From a checkpoint of a small transformer trained on Wikipedia.
Size: 13 layers, width 64, 4 heads of 32, MLP 256 tanh GELU, 1.38M parameters.
Each number is 128 + 24 x the weight over its row's rms, rounded and kept within 0 to 255. Layers, rows and columns count from 0. Numbers have three digits each. The size before them is the row's rms in percent of the matrix's.

# q: layer 10 attention query, 128x64, rms 0.0762, rows 111-127, columns 0-63
# k: layer 10 attention key, 128x64, rms 0.0743, rows 111-127, columns 0-63
# v: layer 10 attention value, 128x64, rms 0.0695, rows 96-127, columns 0-63
# o: layer 10 attention output (transposed), 128x64, rms 0.0909, rows 96-127, columns 0-63
# up: layer 10 MLP up, 256x64, rms 0.106, rows 0-50, columns 0-63
# down: layer 10 MLP down (transposed), 256x64, rms 0.104, rows 0-50, columns 0-63
q111 085:107126166127125128163121104126080154145168158140128119143139136125136107145137132093134136156188103155111140107128107152131086109094116123117145116097091110083109177138124112109124109122082173
k111 090:102132103125116164155088136111086141109121110103116106146139127120170154127155132118109169129169082177125155141110137115151130073135097115149137103125075118126118158142116128138162140099092136
q112 092:171149114120090154151155091106107162126126117183158144112141181085155165139145130110121125135135122140144135116140098173153143144105125142125134120148109139135119108123071175107136132132093098
k112 094:116127136155092140156153118141170122150122136127141108147176120094110126168169141119143118140145127173139163124101094181136149133141134117107153133137105102120120072143078162079125136111123140
q113 082:150110080121126140159080135120138103147078156135090117117099136121165100115119122138174166138078142102143152133148101112146142145123143112128121129161142093143121158150109174094089142109128115
k113 076:114151088161129136130112124073167096084167144112125137149100139132156151106113114144138165106142154115104128122139096126151135146125122108122167113153165119150115124102063086137106116092129111
q114 073:134139123132167102111145100088103136116133135137108128095127123137096158101117163128108101134106132111151151103121128127134135147165172152172061145144144128074126102146085075129136145107118141
k114 076:112156159144126110130125115139170109094127140119150172100118104155096179118125178101127111127160171148146140113126064157108149094140118132155127157142120101110124126184149140111141125142145128
q115 083:139112172121134103136152112105101141109143077133159111131122109122120150157153133094185125116145159159166135118083099131143104121138141175131098134165131125131079141108148137092156118110167145
k115 089:109130145141163101132134108119112122087141118136176144158096108121095141144109114101156101147126155140159116106133113115093067126131132165077119147155117105130103137122099160092178117165124126
q116 095:140140129119130110114137160137113098141114120189119117118145086150128144119124127178115093090118132100095109098154156114131106114126171150104102105142120084152086119129096143085147161137130081
k116 100:104135114156138100160105150120130132123120108167148103195156141139102090116083139116118117079092159106122152096142149125114143145104140122147134107137110129154101109126095102104153127170161093
q117 099:155122119118130144159138090199128107150125162131123078129124093129099104161154122125148113102145118134134108109124139126135159167103162126119094142137183106118117091123129090137076123109134100
k117 106:133128104111147143133160101165142100142120135122174090114123100138121133133106124101081124086117121147133143089155171119123100159098148093119162130110158122118122148115152068134184117125156114
q118 082:167110089155173100077114119137119162107119128129095110088119130157147144098161124162139103115097172153133107131148132138096135117087079144151102153119109107134159138135124100122107126138094119
k118 091:104089134113058149070099093128164121121144086141126103099125127155125119161176118146158123128133146094135160145137119108131137098168144172141141165140141123143095110125129119151140124118120147
q119 094:128143092130147105118109180138120112134080156156125112101134119111160104121148090113152128150119131162123161118090139105177119153158187103116154155141121135120110132146146120107126109072156107
k119 093:122180130139190107165109125150136150096131124098136159143120128134178069125109113078175102091170137124113135113122102129141130114138136124141164132120133123143120140102157093136133121091139134
q120 084:166151147158104116111122131089172128126124142125170119116101106084130117139104145063120133171115123130137169111142142134135162148126150162131133146113171113167153171139128134139125173100131103
k120 098:131173104138108113130166158080160127103124160124164121085160103126117089142157096123127112139127129106138143141101101121097138134101151141093116149104102098111164146115132141110091113120163075
q121 082:166148087147149149160129122122086113104131149158141156141116135102133118125114087171093097135112144165131143094186112122136112115137105107081137139139092140103111167133100105116135105147170133
k121 084:177136140145137097120124110175125149127139134126115125131129157112134115121120129132143127064120150131113176077120145119146138146138147118158113114118114104102140164193087118158126092133138189
q122 096:139092110096112108117124119172154127101084152133122131140164183095155142121106119163133152157126101139130146118144142145113108135095094096104096104078122096125106174115128139124103127147120171
k122 095:087110111104126185094096121164162112136152100141129113148162166124130112158117096167144166066138118140113146121124095122133112137151089150129095088112106133118109143107150121143143146108115129
q123 096:108147126157125120107146127115084110118105147112157174120171152122093170171118116155091162117105151116114128141142144114141096076149134132122138155171142145153101139142149156091118101123166145
k123 093:137137120143141089145112133114096130118132126103125178134149172102126153126081106140141162094142110119107125114156147129145120089128150139173136155120150135154133156088144149083068102142141171
q124 080:120148149085149143128120105147119120116086122133112094151119121130156131138111124119147153121152173182182104131164099060135094109152148119115133144126164096113127113108134115110144111084139103
k124 095:130104137097106139161092108162121110111167067141105151115116134113131111085094076096123145123144161114128147109161151121112113140131145112101135115151167134123161130096112128144191143135112142
q125 080:125090121146169165080103145139117113147137147098108142178125115142150098119114141137135117114137113085159133157150099128124090123076142061142128151143147129133128077102114133125112152105107126
k125 094:130095098124095115083101147136138100174148094126129119141083146145137168096149127149115117127114175106103131130172127135111137114080173089105116128130155135135121103148122118121147141130068140
q126 072:131173130166138125153139119142175139132104102096105074085169146131145147120111109109163133147139132141139125092131125126098113107104123136130122116137091087100165140141164112090153092095116160
k126 072:129153116131134161138151145116178149099070101162129075115166135146124138127103096122151102151147127167108115143099132127138117099166124147142151118186151114131137159144113120123167124141094101
q127 072:111150128121121142088148132103102173113138155101123105164154127117106100128121113128121129146164157082123181095171085161111091086112140106147132142154125121114118144156168126152162150111118141
k127 081:129161100109136116099129126139129180097096132145094141169153131115138115110124118138115132159169106114127097146179131170148128097092121112131156159124100088118114137146164175150150161114162123
v96 090:133143135120149082144106135117130140099114142154129117135129144138143154166107130123130091162146121150151148143147116144145144059126147133129177137194098184123084126139104091144134108141109149
o96 086:152151109121099138128073145140112109172097145096154090139139121117095124125135133094169119119145115128138089088094079159118129106115098130089168113124110112108083169124099139122135123125129108
v97 091:139156115146123133103120091139112148139127116126076127105127094114150168129119090064149139109089077147139110134158173171109125097124120112108128169111158156126118160144165124124129135105138114
o97 070:157101112121150141157166161105110114139080148120124148127118144151155130115155127148164169124104170108114143138101153155132125132128087134127154192102145081127119132145106072115103135144150128
v98 092:069152102128130140157137115117101120091169143120147166144135100098123123138116113161175081111135129166132129134112096165135173122133079137134128106145125110146113133088147140173156126147136104
o98 094:176128103150140159155174115161159169148115132153120118112127158142112128131132095112126129121121090128099121124133093149102134163145150154129124096114080136173144150116171105078102092118136136
v99 081:133126107086131116147103164072184126157121122129155120120139105135165140139097149115161123142130160107135173164088100104095146104137119108113129130104107139164097163151120166139124105146127105
o99 075:123112133093151127160157144157115146105152170194126105149124142129134137144166078141121110104121112158138140099124114151136119135148131138097152125094130111103132133090152139141140064100168161
v100 085:080127084114110118149126126100133100133170102150114141138143112099105182145101118124115101137134176137106161139128170116132127151125167112108196165122148134141127141116144101134129148160166117
o100 075:116131071116119154103140139162110138157117119139100167129154113115144115064113143167129126155145136139150116114118116142179083122132131179122121128091144107130112110150183096122124150091117127
v101 106:114164133130136135154141130140084140098091167111104099109124122118097156120124128121123063120146116142150087136114129105143160121116157128139119102175084163132117118113119137176118173106145083
o101 089:141112115133117066133150106126134154121113118159173115135162115127131129157143189112154190107124152159112132132083087146091147148101123133102106122110124132154097159138132147125096133145126096
v102 090:125143129141132121113157188076138102131103108100144093142124102113128152161113128093130147112108172122127120134097163126073161130129138084170146188153121109116120143143121143111141116157109125
o102 092:123114136160158137142118115160113137088111116146125159125093114134119171120150131129145142144150154106168112157097100112079093127147089086121127151111147138101101156132181149117125117106162174
v103 087:130101134144109157085094128134129118107167155131121154153134087157140083133159124155109109106113122130146150135102173139116121123158109196117125090151092065133124114153123127133116109148108113
o103 083:112146163149123143150158148121172171142128082122109108101060154160132143152125156111185105109124105132109129111173104116156128129149162110134132116127096152151148109112151168133144128138126119
v104 089:123134124159108126132138177096140136165122128172128123188140149138105112103135129137132074143160090118153094095123108122148084112117115130109119150156153132075119151107131135093120151158102101
o104 085:126070091142106154126093092132110122139108172118143087135109137075112099108130159107140108163153098162138135149174110109136152131123127138118138128080120120121134095148093085122093120136135131
v105 069:140146150086091185098138107122119124111139133148130146136103122127112112098154119097131133131137162130127164127120141112152159105090112118094149126131094104114126169161147131154184166136185155
o105 079:129130107128152116098094158135127133111104105164110118104168139111166115195158107134137113116119145101126158159096135154131143155105156146118181138141090143161147157098137096163139144111142107
v106 079:150145150151108108153166136211152093103145143096143160108145097118166168125121137128106122132122142116127158126124163134138133123134154162121158148139145139122131095127120124170112091139123186
o106 076:122142111104111157105150119143072153118112118152111129187139145124136106124112143131151157113133136086097105101110100101154070110140105092159102128144082095149107130099148155103141125121151134
v107 092:118099134144139123105123118130157116137098122107110166076175075105126157109156081112161103145116109090120117170085134097138105087146129123095122128100162126116152139126112147133124145158116103
o107 089:142106084146108164135177120157104144129152147140120135165127156144188143133103164157134143123110126158128166132136132120166101166128151122155126151100104156150133147112139116113154109178105164
v108 080:116102134138149122103146111137167126114128158142094096124142139151130133161124090138110121146184159124158154153087105156140142146140113170122156162115109105151140093085139170151128146111178148
o108 087:125140135120125147116135122131125112131110082173110117125130121145178126169118141163129086098138094188111116168127092157148116106116174124092137126160135116113090122124119190128103102124124122
v109 084:158141096205130150131114138116178116094162104143135128126145146116110140081119126125103127145113140140142102136109128131122067102144124124115146153122116151199122169139096123148135107146122144
o109 081:140121140100137092161139070143094118164101124112090135176128101117122144092099113184146137116143133117125157153129140165152107112089133103150162132127123128095152118106134144090150089130143110
v110 068:126099148107104158185144113139150120103123095096145150114125124160131100176110107125151136115120158159127130149141117137117152131128110093154168102133087109133099146109096126097077093104165152
o110 072:134137125125113150126153162123131109124119149138133098178152113135106168189115120149116147088128133091155120119110111119090115124109131132131162094164142142131157132132189194151109134125152095
v111 078:108124086121103134088139169099127147115167129135167118148150151124111107123111115132157119112154153149163145139143128122137133094165125118120115110226146156109118118108109088147101117133111137
o111 080:136133116146150178117166140147151153126109146124090085117081127066103115155134122138107095143129162126124106144133125162111172135124117129159129114087098092144072122152142142136163128119144126
v112 088:119122117124101136108175101111109100131134130098137160106144147136131113104109123137177140172065119098144119192133113147156118109115132154109115142158125085132145141149153126074129124128172114
o112 094:135139123178124175147159124133129123144137104166088098166057108106123123071140130119090115150146130121116154118095148112112153119124127132076134101128142151160122111091127094136128120114119142
v113 083:081160161162107091112131131162127155184163099123120110122115164104107093138086144109115118098106122136119137122143133163147089108141157120151159124086153109126104103112136109158162137144142121
o113 084:173129142106122151132106114095147122133151121132123135093149090134133150104172101182157135128133114131134097183126145135163150129148117175148072158156108117141108130098168112135118149129113093
v114 081:118147104140164161141187143116138150169117122131136122140123113119129088131114108150153131123140128098093156155179167115145150157138104163110087099115145146105144174125133135154095130117075136
o114 072:105107125113128140105114135129115139109138140119076176082123097125113153134136153100120084136116146101118145088118168130095123175127129133129094139097139132190145075140112156091133111149147118
v115 091:141149113130133126144081170100173085111135114114146115158091151104133072143118126136109101161148119126082128162146139136129102154145152119102159169133131125082112151147090138119103137108125099
o115 081:121099129085141144104066128141149091157135138156140136109118123129129114081181131118190121150135094106142135114153144136095114113110139095171113110145164153150091115113149106141128140133127161
v116 105:114121140139124124123158136156184169154119120135147098084169115180127093105142126142111132120130144154137070145109123125111176162133139159131126106133148152123162155159126130105106088159098130
o116 109:130104173135101104120160100109102142096158153132118101174128113150088162120139142129130095132154148107090122137117087099139077111158151097132138114103146117124127113134135185122120138128093085
v117 095:154130134144139119117103118120137136116123151140176079142143083103137105133094103154091118120086047156125098154123112121132088117147131163144139093113114123120120121082130118105129141133118086
o117 084:114123125129115121176166077128154114156125117112083140148127134118131132100129145098144184151111091139100101136143129105118123123106126149104162078176145141139100158118142135142121113164085089
v118 086:061118106115102127124134114148114185143122100129149105132126090081114146109141128118160090108061138118115132098117113102108109145117105146147159127110114120098127139102121141145073158121117113
o118 082:134115106178157112149163121158142132120121171098092132142151132143140112177099126139142151097118138129119117151107137100151096158186146166143079132109155135135102130157151138089121154133151106
v119 079:188127099120177120091129136183181144088091140102117110132095136145116142139130130130126147138137135133134105144131115141133114097140149112119116189116113131142178103113136162147123175106114122
o119 082:131119124120124099156114121078127115117131092155147119140175136158127144125085109177138109124149128098163132118124135151120118133103149129147125138147165131091065150157093170119150100146097173
v120 081:128145127122139149154133127135140151125114102072118104167113162165156133121154071170099137152149135148124132101152118115117080154139090166165127106116107107107145131113135144148100156153128080
o120 092:148092150138131096114128114130173106133176128118137135088150113154128136172111143124101115102114127191184136118117091117126094118130127170164146141126144141118117136130140165104159154175148121
v121 080:098079109119122104119097178156144127134153146110124145094112143149134132090112104134122109104101143126138160113140102177112147145123160112089107068116143140112113082179112140116095126121126142
o121 080:144168176135108136092135102104153135146130103146161122124095134103130123105122069163130128102148107126099121125137093132110125119159152117144154105135144111189094071116102143123144158130148154
v122 088:118145124102124096075142140128138126102116171119159119116124137114153129116164137136128106054136090145130129109111137150118149117144060130119134129180107126182109115119105103147118112089147112
o122 086:107140135152174135103164160128118159116104094136144108140087152138127070149149107093156143122124145102098058177115114139139161125142144105116149143108125132147139125091130147127108113125157102
v123 082:131147104186147098092119143165109137102111109104104081132126165109107124145113102118111136137134098107122137132091131107113120146143071127141132178177121142166120120149093140146118120112080136
o123 080:118134154090162116150114110129088076134126119127139142136114085162110110159140181109138116116103157144105095161102103135111128133112115063132139146102145131132097157122146150124155158118160166
v124 083:121151178130149149113126109175171098153166117160132124109131133124113158105108147157164120142121136101138157111153149125100120149124163129118155115107096125119156107157152126114157110106093198
o124 076:161158123116121138134115089109103115111144125106151166153147125109179111123103097121134130160125072121147118093097129112161147124170129106137143142158135130154169093146131137135134179100182127
v125 082:165139123087125134096161138167117157142115111123117130149116097137152141104118150111158175166148150139144127137149143121138132129099149155111149107129132094118139128142167185120180132190164148
o125 076:111121128141110088147113130102141136109100098148128156102154130097143148109138107099139106171160086111117171066126129100117083148103126181117161124137131105127105140089117116114152155119096133
v126 075:139132115088122149118110124125120151110096126095107111112099138119167113129150148110090137174073082096125167096118132152138121128130107170175140132073118142152115147155102114103116099105130117
o126 077:144173129155159116137119173153142099141134105102105134144123141145139142106099144103145144093106139107114142054135187128136115109151130171103120169138139149126094151114144103154162140152132137
v127 075:138138139139140162130157157161083147161104116101165122149119078125158162124130154122135119146143131174144123114120142127108155130115157090130147123114147139153161209105164137151124158126150129
o127 077:124130107154140101148149090093140120046118140136134144119206138102110156094126147114150128110114141068128159113118146149168093142128122154126144156115132114134122124130140125106104134105111126
up0 105:119101101068172120146166156092137151132099123139159147151128129175144116126115095124141118138147121144125114076122109148140166090115158135146116140098124129109144128151062126143104163132105131
down0 108:161139092130107105107155130167124111161127107131161130103154122142147084116149106120098096111109125161120151124134131147107141112200146127130102188160154119152112123139132112101123164099157100
up1 097:113143114114152114102174109155158143087084095159077113117106096136124137118107075139134135112106116155135151097123083120138125098114180110162120128155107114091141109138131131131108165103122126
down1 088:152138116140124082129118102123158115081120125135084106165119126126131158109115065122086105128084098117108116127096098090141103075137095120145127142126112154113120131122081159144119146131133104
up2 108:126161138137082123147158099104113099144079121127144116208145135139126142144108163125121134136137150175114109176156129120142132090136104123141089111132142136132113119115121135157070119110101106
down2 094:109179115142139136099149114145135115133193174174137118145116152145134129156092133124143120138140144165118147095110115142165060138165147119110133146121104153141139121136168137110134139107169108
up3 085:098128125099136161100123083133141132134086180108115094161091128136077151095127083131151112128152123164089109090157135121151128114148125123116104118156131116136127168113103128122147094116105163
down3 093:116087106136081116136136132165119095134149177097113125124096106083104113102120116118101121147114100141105122109159130113094111095110095145076101125087143129104107123088140089140123115151131159
up4 103:159129123128119075101164131132127137142128132092155138159138105102096109114129146117148164152139169093137102133152116126145143116142075143144143150087113094142078164113118146149116161122107076
down4 103:124134163099133161148142144119146130164114155140125112150102136108155130129099150088115103108101107167101122179142133108132075135155152096105173132153112162153169112143139108126131077133109147
up5 102:169161119104096143140139093101148146142125127131087107118132144137133124102192112098102167111127135147107125153193159128115112153131107131164142133094114097123123140155143115102113100074123124
down5 103:098149117163169078140164156167134114123109137126142117121161118138144131131125081113167168117069115141118115111095082094141155122129145101124101104147142087122131136136125126123100171132156129
up6 110:136146117135138096192132102113123109123105078122112130124144096144097165160123139113104133125107135132077125136115120121156101092080113129107092140100159101096082136120095124109133169114148111
down6 100:139132145115092139111147159142164126159139111179131140116106130138146136132117135119160163142113144139119157120161094149136108158098173120125176155150115182174120126122177146138173119098147111
up7 081:116127097172095106127125139124107130146122147083107110152113105114138078130117144133143146116152109107157130075113086112139131140108120092125073099158142101135139116176148135109101168105090120
down7 064:186145170113169167095103137137126106124107145131140122147169130139113126129120141114111120126143076124094095140125117133113125129156099160141151159107100112119115135077103118161124136134196108
up8 088:139158156129172107165122145127129149108130137143124122112071115141153161133151108144099166096123170109154160149115120123144093083092088120141134169122123143130168121073141136148146116121128101
down8 089:113152100136094163137124152128103174090163109144109156124110131123125111169119153124132086160141100107144111140175142157154134132147124163109120100110130117083129137139166141164156095116104175
up9 091:105136104109103119158137104134148147132147081043098133146108083128120157111148132137124132105146143079125138119147134074130126115158126095092103110105124101108125123120153123097145110125097151
down9 083:140084160097107132110140125114090121135084112160172113073138101155145147132124128108157115121111079131097135104121104123129138118089138120141128116084123149120104097122100147117096141118165074
up10 105:099102149131151116151120119105163130099099131173089139168152114104141118111125127143148127122132121141094124099123096166175136114121152083167105085119052088122126112113147124133124127119114128
down10 096:090136105093168131163146151101146144134101178156121151069127173143159114133140090105143136139137126123102100128170107144162119119128151102130127098142156152122187122096110127133121150127125118
up11 114:144173135085099130098088124105131113112122133162109136101178122137136133121125127140153137152110104143135145155149117149140189136138098183143105111168120145112122127150102148165150164082105129
down11 130:170078108096105139106139175097142112160113127146117081111167124113168123120100126140160132167113110103121158157118128180134169141133138147108112102129100113102133141147127122140148166115098109
up12 080:150175079106133132109126151096104104159094166127098119115143095160134101092116097108133110119114126122102127119134111117122148129074149120142117116149122163081109146103154169104091094146106124
down12 091:109178106116136125129094125086114125166059118106121104129146121142122111159089099111157098094111116151126117138087123116135121098092089096127106143136137092089127140118139136169114135098119147
up13 104:126141097117096163095138111133122133157174126129115136186160114092165156152155127073132135129094156127125092148139141104153141112114107149148129121155162123124127121147088135089138089101104103
down13 095:127186118118143112154107143114144081086138109117135137136135138144159081107086142142133130115158099132120134143144108119178093172117159151155107121115169126140128087113132127141118100126097179
up14 089:154097120130123138156165102102136110111179144112128114138139108075161162111120119076133124091117191147122150135113104125127127149124119105130136134155136111132116116137141096113148145101100055
down14 100:120102110120105163117161130094126139108133147118083102133140144113131100141144179123118093141166117145142120182084118111185108155154106145149136114143148095103118090129137126172164119151142120
up15 103:092123167140119111096111114142121134147095119169146117146110137114100091121085130150149111101109130160108150141128105132159124110094108110141118135111108162103140122091116127168102066153170083
down15 089:136125111145107108134153121113141145123150089154138119135155090143110114153147211113150140155132138130096143117138124156105125140115118112106128104131141044121108167130169113129157168143124144
up16 117:126113129102134142105104096069106138078150107149132123143166144118093160084156107151155145122134140102137118119108069116077116122070136142153118115105103149110106124135109127111153148133127123
down16 124:110085127118145123098106100139092131144149094154141137128103156138138120146102105155137143110143072133118098110130129125145116097125115173154110107170094127135144141066172113113165138125081145
up17 116:132140144105118121147111126080131110174132123149118116125124141139134146096138110107091132136112085078109143112174172160151153090121154111086122163160148117130106132086147126177161137139146143
down17 130:144178152070127132116112106153121151154094116157138110126140105142123126088141116138071131135092086138099127099172155133170128104138144109129135080153129115120126141135122137180155131121152149
up18 094:188148140149120130108100108174100133124109148103116114087098118126120115102125141161146105086145180176147137156099107152130112140137140114130122172117162115175128128127112120142163102138093116
down18 074:110128117093126131161136149122136149123151065139155138158185139146141156158164129095121137108171097099115126107155143104127122121134120127145167157155137136121122124123153176147107123075158095
up19 097:142125120142162183105115112112134117135132095089155110126173108134096140145143115169165139133114112146104120108099121106144150145156088132114140083151120069148130151109101187146137112127133108
down19 118:129105127156150150076158122153100124128091086140178119130148104134124165087131147092162093109131132163182135084136137125136114150134127141116088092154139125124113125099114140146108141112117166
up20 099:114137145149106144149086168115109159118102181165118106115187138142146136142144133136149135126145172103125139117101173102126084124106146151140117120127152176137150131115161125120106100078122134
down20 103:107136121160117137148137129147125112143103147118112159134112115115106126149121063117110095124134128080076116134158096135121114169078069144120129101107146135108074127132125146130116116135138183
up21 087:101114145142101138124119127115104109157128133133148155145152107091149121098097173130172089136119136135109093144113122145191142105143139121121087161133149094142125179130110123157167080118142103
down21 091:119101103152126164117114132149117140134138157074119123158110121131123134135147122116144158084124150142180114094130131121117118112138134171109114144169133142081181101152152171142136153181148152
up22 098:111143138121101171156138080126149122124109109135084115186131089115115143151129096159138094085147108083143116121136096127099140124133118133096131111104115129093109103124128140144096078141115084
down22 087:155175103156159119116164176152131122113097130120146120128111107100136070096160145115125151110135083153132129148151100095118112088101143150132132165144075122133103133135140152106107146134162125
up23 093:154121151122107160087114114109149102138130183116103144112127118132158156157144078143120107129105133116131133063125125095127116128106073114133098116144147130112149147157095173181111134127119142
down23 101:090114067158156135115116155100113128121157199118086108132124134124138145144122132129089141132146137123125139167094150144119136108122080125087138114148114160152098143123116161135146112176153139
up24 108:127161172082112098137134179133137110147130168121173123115174137097166155106073094123088138115096149102150124128168153130121147138108118134148139151125121142165124129112114134119154128131154099
down24 099:147133143117097099111091155092098130134123143168177139094156120155151124075121097145146147147126144111162109122148127129145106138146172142135148107139147140175130161180138121157127115096145093
up25 111:125162103115075088103130132134114120134117111111104122134120156110181173111087085133158158092113160130118150151153106074144131119150140143108173125106100172132128137121126121125126139100157124
down25 110:140151131102091094119166119141167120079119141113087168149108113093130091124106123121150129142122142118145150086119125114112093127100101102111176092096104117109109160136172092117112136124112144
up26 106:101135124139115101136170088136164120139106128139117117116177141137141141099095140172179099146146124090123146120172098083131133133101152084123134126098145176115131100171108147135135138108123141
down26 100:163108108098134143103151125078104145139164138137106151089106139069097138109111103135131124156119112129133149155166122121097103123142118103070142086099095135107131143158113134105153098116099124
up27 103:086137141112121119119144147132126107124157131119129154103101124123145119169130140132154192134190118124080143081110167086153123074111147114122114154130166105127118127109157139124150124129090113
down27 095:130144133114107160135089069183100144115126146126084161108141084167148154139081136120146094144106134129126151164116118132097153139139122123158165153147149130175151124136111146137110117139106127
up28 104:149116166132126159115084160108176128117122144141143115127113095141149124147112073112138099091172105114112116088133159093124129177157120096139099101133071122118114128129166138137137147112131118
down28 115:119145137094118157133094137129143129145142135130126134137112095102176107124109172108123160101178133183080064083147121136114132174132135128149120121098140098171118119125138146142107135118141119
up29 084:131123160108116094162109114118121060144100134151112126109136108148156126125152125079139175112151057111131125137175133132084122121101141119135145100147108099123113123152140133138148101109102102
down29 088:152175117077157094120128100129121122121141148141119163166126117085131115159086159120110118121081127131109141108168129126147140095110151125108108154146128125130134157118144147133097120199110168
up30 113:139161127181079145132123116100180133103174145082111153153113128104146095130113085118155142135151120154124123114108117133148123156107143104142099123136088147159129125126140161138092162106153099
down30 115:133114146176129132154157136140143128153132156158128143131132154131095078107132118123143117133181173115156149154140115111084127145104136133135155109088136155174130086134183125137167103133098142
up31 096:132125147105140131124172098163176140120149136092142131131129121149151139132093145164110102099126125126136128145136147129131152116112148106202084117087124106128170109151131098094135086141173112
down31 086:112096107132100148120097146104097143136152133164134124149148108121166123132159134079107118134144123139116123123120134142154121127163141134064168120162150160086083126112108171137139177128105095
up32 104:105139115102113160141120159154151093141122102099159160167149141135137135134115112106147105080129121081120152103133091088131137142128128079158131158108104140140105155177113093124149088114114102
down32 107:132159093094136149085117137181130160163168093162118127129169120134126151154148159130142125159112112158113131127103121128106132166138115120102123153105142151114100138147120130080101180130150164
up33 097:148139090106115117152144094140149121115139135112133123077151146139113103095150127140111099153086113105134136112159122104154146120092115114203082140121133125097153098157148141131098101105121170
down33 085:155138156133100101120163146160135138141155081145144138150107129163170125103167170121160123147131098128149127119104136148140099116129123122125129119175116101151066131144120127109129159076140083
up34 092:135155144090151114146162130125067132071140132129149114118164082126102148119151103105146115134096119162115110077137148105107169081117146116152138137127136113097120113136171151145101116138130146
down34 092:129120130106165123101175138157143103092132115093128088121092154143092130077109090121135152120103091189119122133132139168130128101119098151158120130146106136106156177141111151127143117111130116
up35 102:102123139044138102109126145148090109114132112109097167155118128080150112138144144142108106122164137167108130178096157109139094159141104145110115131132136144128131129108138153162140114108099108
down35 088:155142119186109106111153149139173166084158103141136120092114115162134135092116136105163132127110081105106144094173112141126133108122178113110130087110158114145158140114132127142106133112144136
up36 117:080134134137096102099143109115141084101098085105131117158113175165124124144114143116144131098156127102121164100124097143143099144100176149154128102102120065126123138153143150111118137123128101
down36 106:130119149143152149101131145132126153119120101108140124119156133147163131144166118150124131143116075170145136112125117153111195118118083158117135117116128097151141188101108107170180117156145141
up37 106:130147152116127124106173147107100179125128135151149159181104172152091099099140135137136151114162110154114134110135141130180158103161109109137107133127129118151092089104159091151128106129117131
down37 106:159122117126153094113108127103123122091117138163090121167126098175107155104125118146128087141146128132097128144169130155119155124116164065136092144170160105101104122138100138150114135102114108
up38 097:124156148137108142144104117120082105125164095129145109101133145096123141101122124129197114135158116122136094102165157108189113158128139109104134118132113169094166136120119126146156139130174107
down38 093:109094139177139143122096136099126161102172154126098110109121145111145159112164093148122118116081123133146121110128124167132114121106069143135164117084134136109143136127111095134136169127157173
up39 096:131129136099121128143125177107132177118128149121122135180120111105155111122156109130110141152167148094106111123158173153161130107125155154128116154130163164142113105123156150140114063110160161
down39 098:120110116131123109112149104114119147113111121150136115124089142147133141145115123138103153099151106097094092133130142149168106199117146166147118159136128130114104120111132122132075071088119185
up40 101:132142102124131117114149111134092120153176090119133121134164138106158149121159130120153105132187137136123150149151117130173127132096152143142101137120121120099135160147083138067154098103096170
down40 121:149139177140150132114099164108114134108114130098100105147126092110168131143147125120106148127110116088118094169163174156131155110118074171160129111117153086148168150141142134119115120135120130
up41 105:176151147169104083136176136154111123143137110112180115121122164123152099115138141142096127134115146157097127161122128113178063094118142115129125123153107098085138117117102129126137123104122123
down41 109:137124117138133129167154132116179159128164153124147169134089138105137125143148089187101131150120142172149112140143151178113133104135107127116122162141099118166108083130121146132122141119121075
up42 104:126122170087089112134116107135113128165127129129153092162133122114081113145134133109161143092156089128114144118154107065166135149157186109132109095145098093123136137102143141122116115127116137
down42 110:106116157135163123101113132116134146166148097127160118123168099156083113145156113114179133112142157138117132147112144112110101133182186150068103139119139149107095119143134128106098140139124134
up43 094:103104149107075123134134134125135111113091128138150137149140135119133167150128099138106121093190145173118118119161136117117151117091164138145100165115094116128135102184093113115119095127093101
down43 110:137132157108139154076114120124083165152153076142137125140127155156127122118152129099096112146154126133135117136140145148165082150147116064128126113110109104110158157157123090102143134080130128
up44 107:110079112114139153098155121104090097099114105138119114121093091091153094128126129124093107126138107106150101145107107132093094119093111084160095117124148158160155110138146086147131148154119113
down44 098:160135109128087082145133102095120157124106115117122120124152124122096147078135084100139149095113115104113123101081111142142120128157144130125153109104116103092112129122094152111105108081093077
up45 104:144129146107162144097134083134123149091114091155140121098114119159147143110101086116113129117159089089117123104110172169171111118137096143113163153131135106138117133146161165153133162135157152
down45 119:123177125091161126150118130119114156116106147145118132106156084091131117115115110140085121154169112102079107151127101148119143138125129147136142164143135078182094144117168155108132132093138111
up46 110:120131124160129072139106102119135166110090110140128090148127145131117166073108137135166134114116133112147137080135127101118089132086106134168139107117180139100154138120153124099166137107109120
down46 115:121136101165105099093122105151132150089110147155133121144144130173117142135081119159146115123160129152141102130146139086075146168116117159140145129141144176098124104109089120127163091137153113
up47 097:102129138116112094095113146154101122119101124136067116140153122099165106154143134146145112075165140104139134178131131127170136137160074154134143109109133115172090124126132139148135141123137085
down47 088:137113115137137133140167100143144161162122080118121103144084126124090143135137113089132147162095117095080137114156163159095110144094155105135136129122146133121092143156067154118127130133141164
up48 112:141140145172131116176130145097109159127119145133175087140085076160149110134088098095140159088145117084135181117137108111122101134141121114118135096098128128131145132095147145130110125116117113
down48 110:102165130118119155135175125094153115127160121111090124143159120144139145136181159096107153127124125091120132115141154180157105122108158101107104100116116143129159124073081117139143145140099112
up49 107:109147118136114096144135118130132125136138108129114137116136097131075129116139095145173104137181126116118130125140106120101119174143122129146120198158113158148116093129149170060148108123092138
down49 115:126094147119083158123181153149140111108149146145103148102158125164124134112135135132160105133194165145143136120090112129127153122128146133122143102126112136179131128068120118151158141094143160
up50 089:131122102129119138102082120080101114152114142181123101102113147121128154123156108157124156164174175130150164145107131095098137096146121146137098129135164106112146147127152118149170138098109154
down50 098:159096141082113132122129184148135143097125123108113132125111104122125093194108110124142110088111089121137101140150128137171177134116145164134141107115124105078109133149152157152128140159121109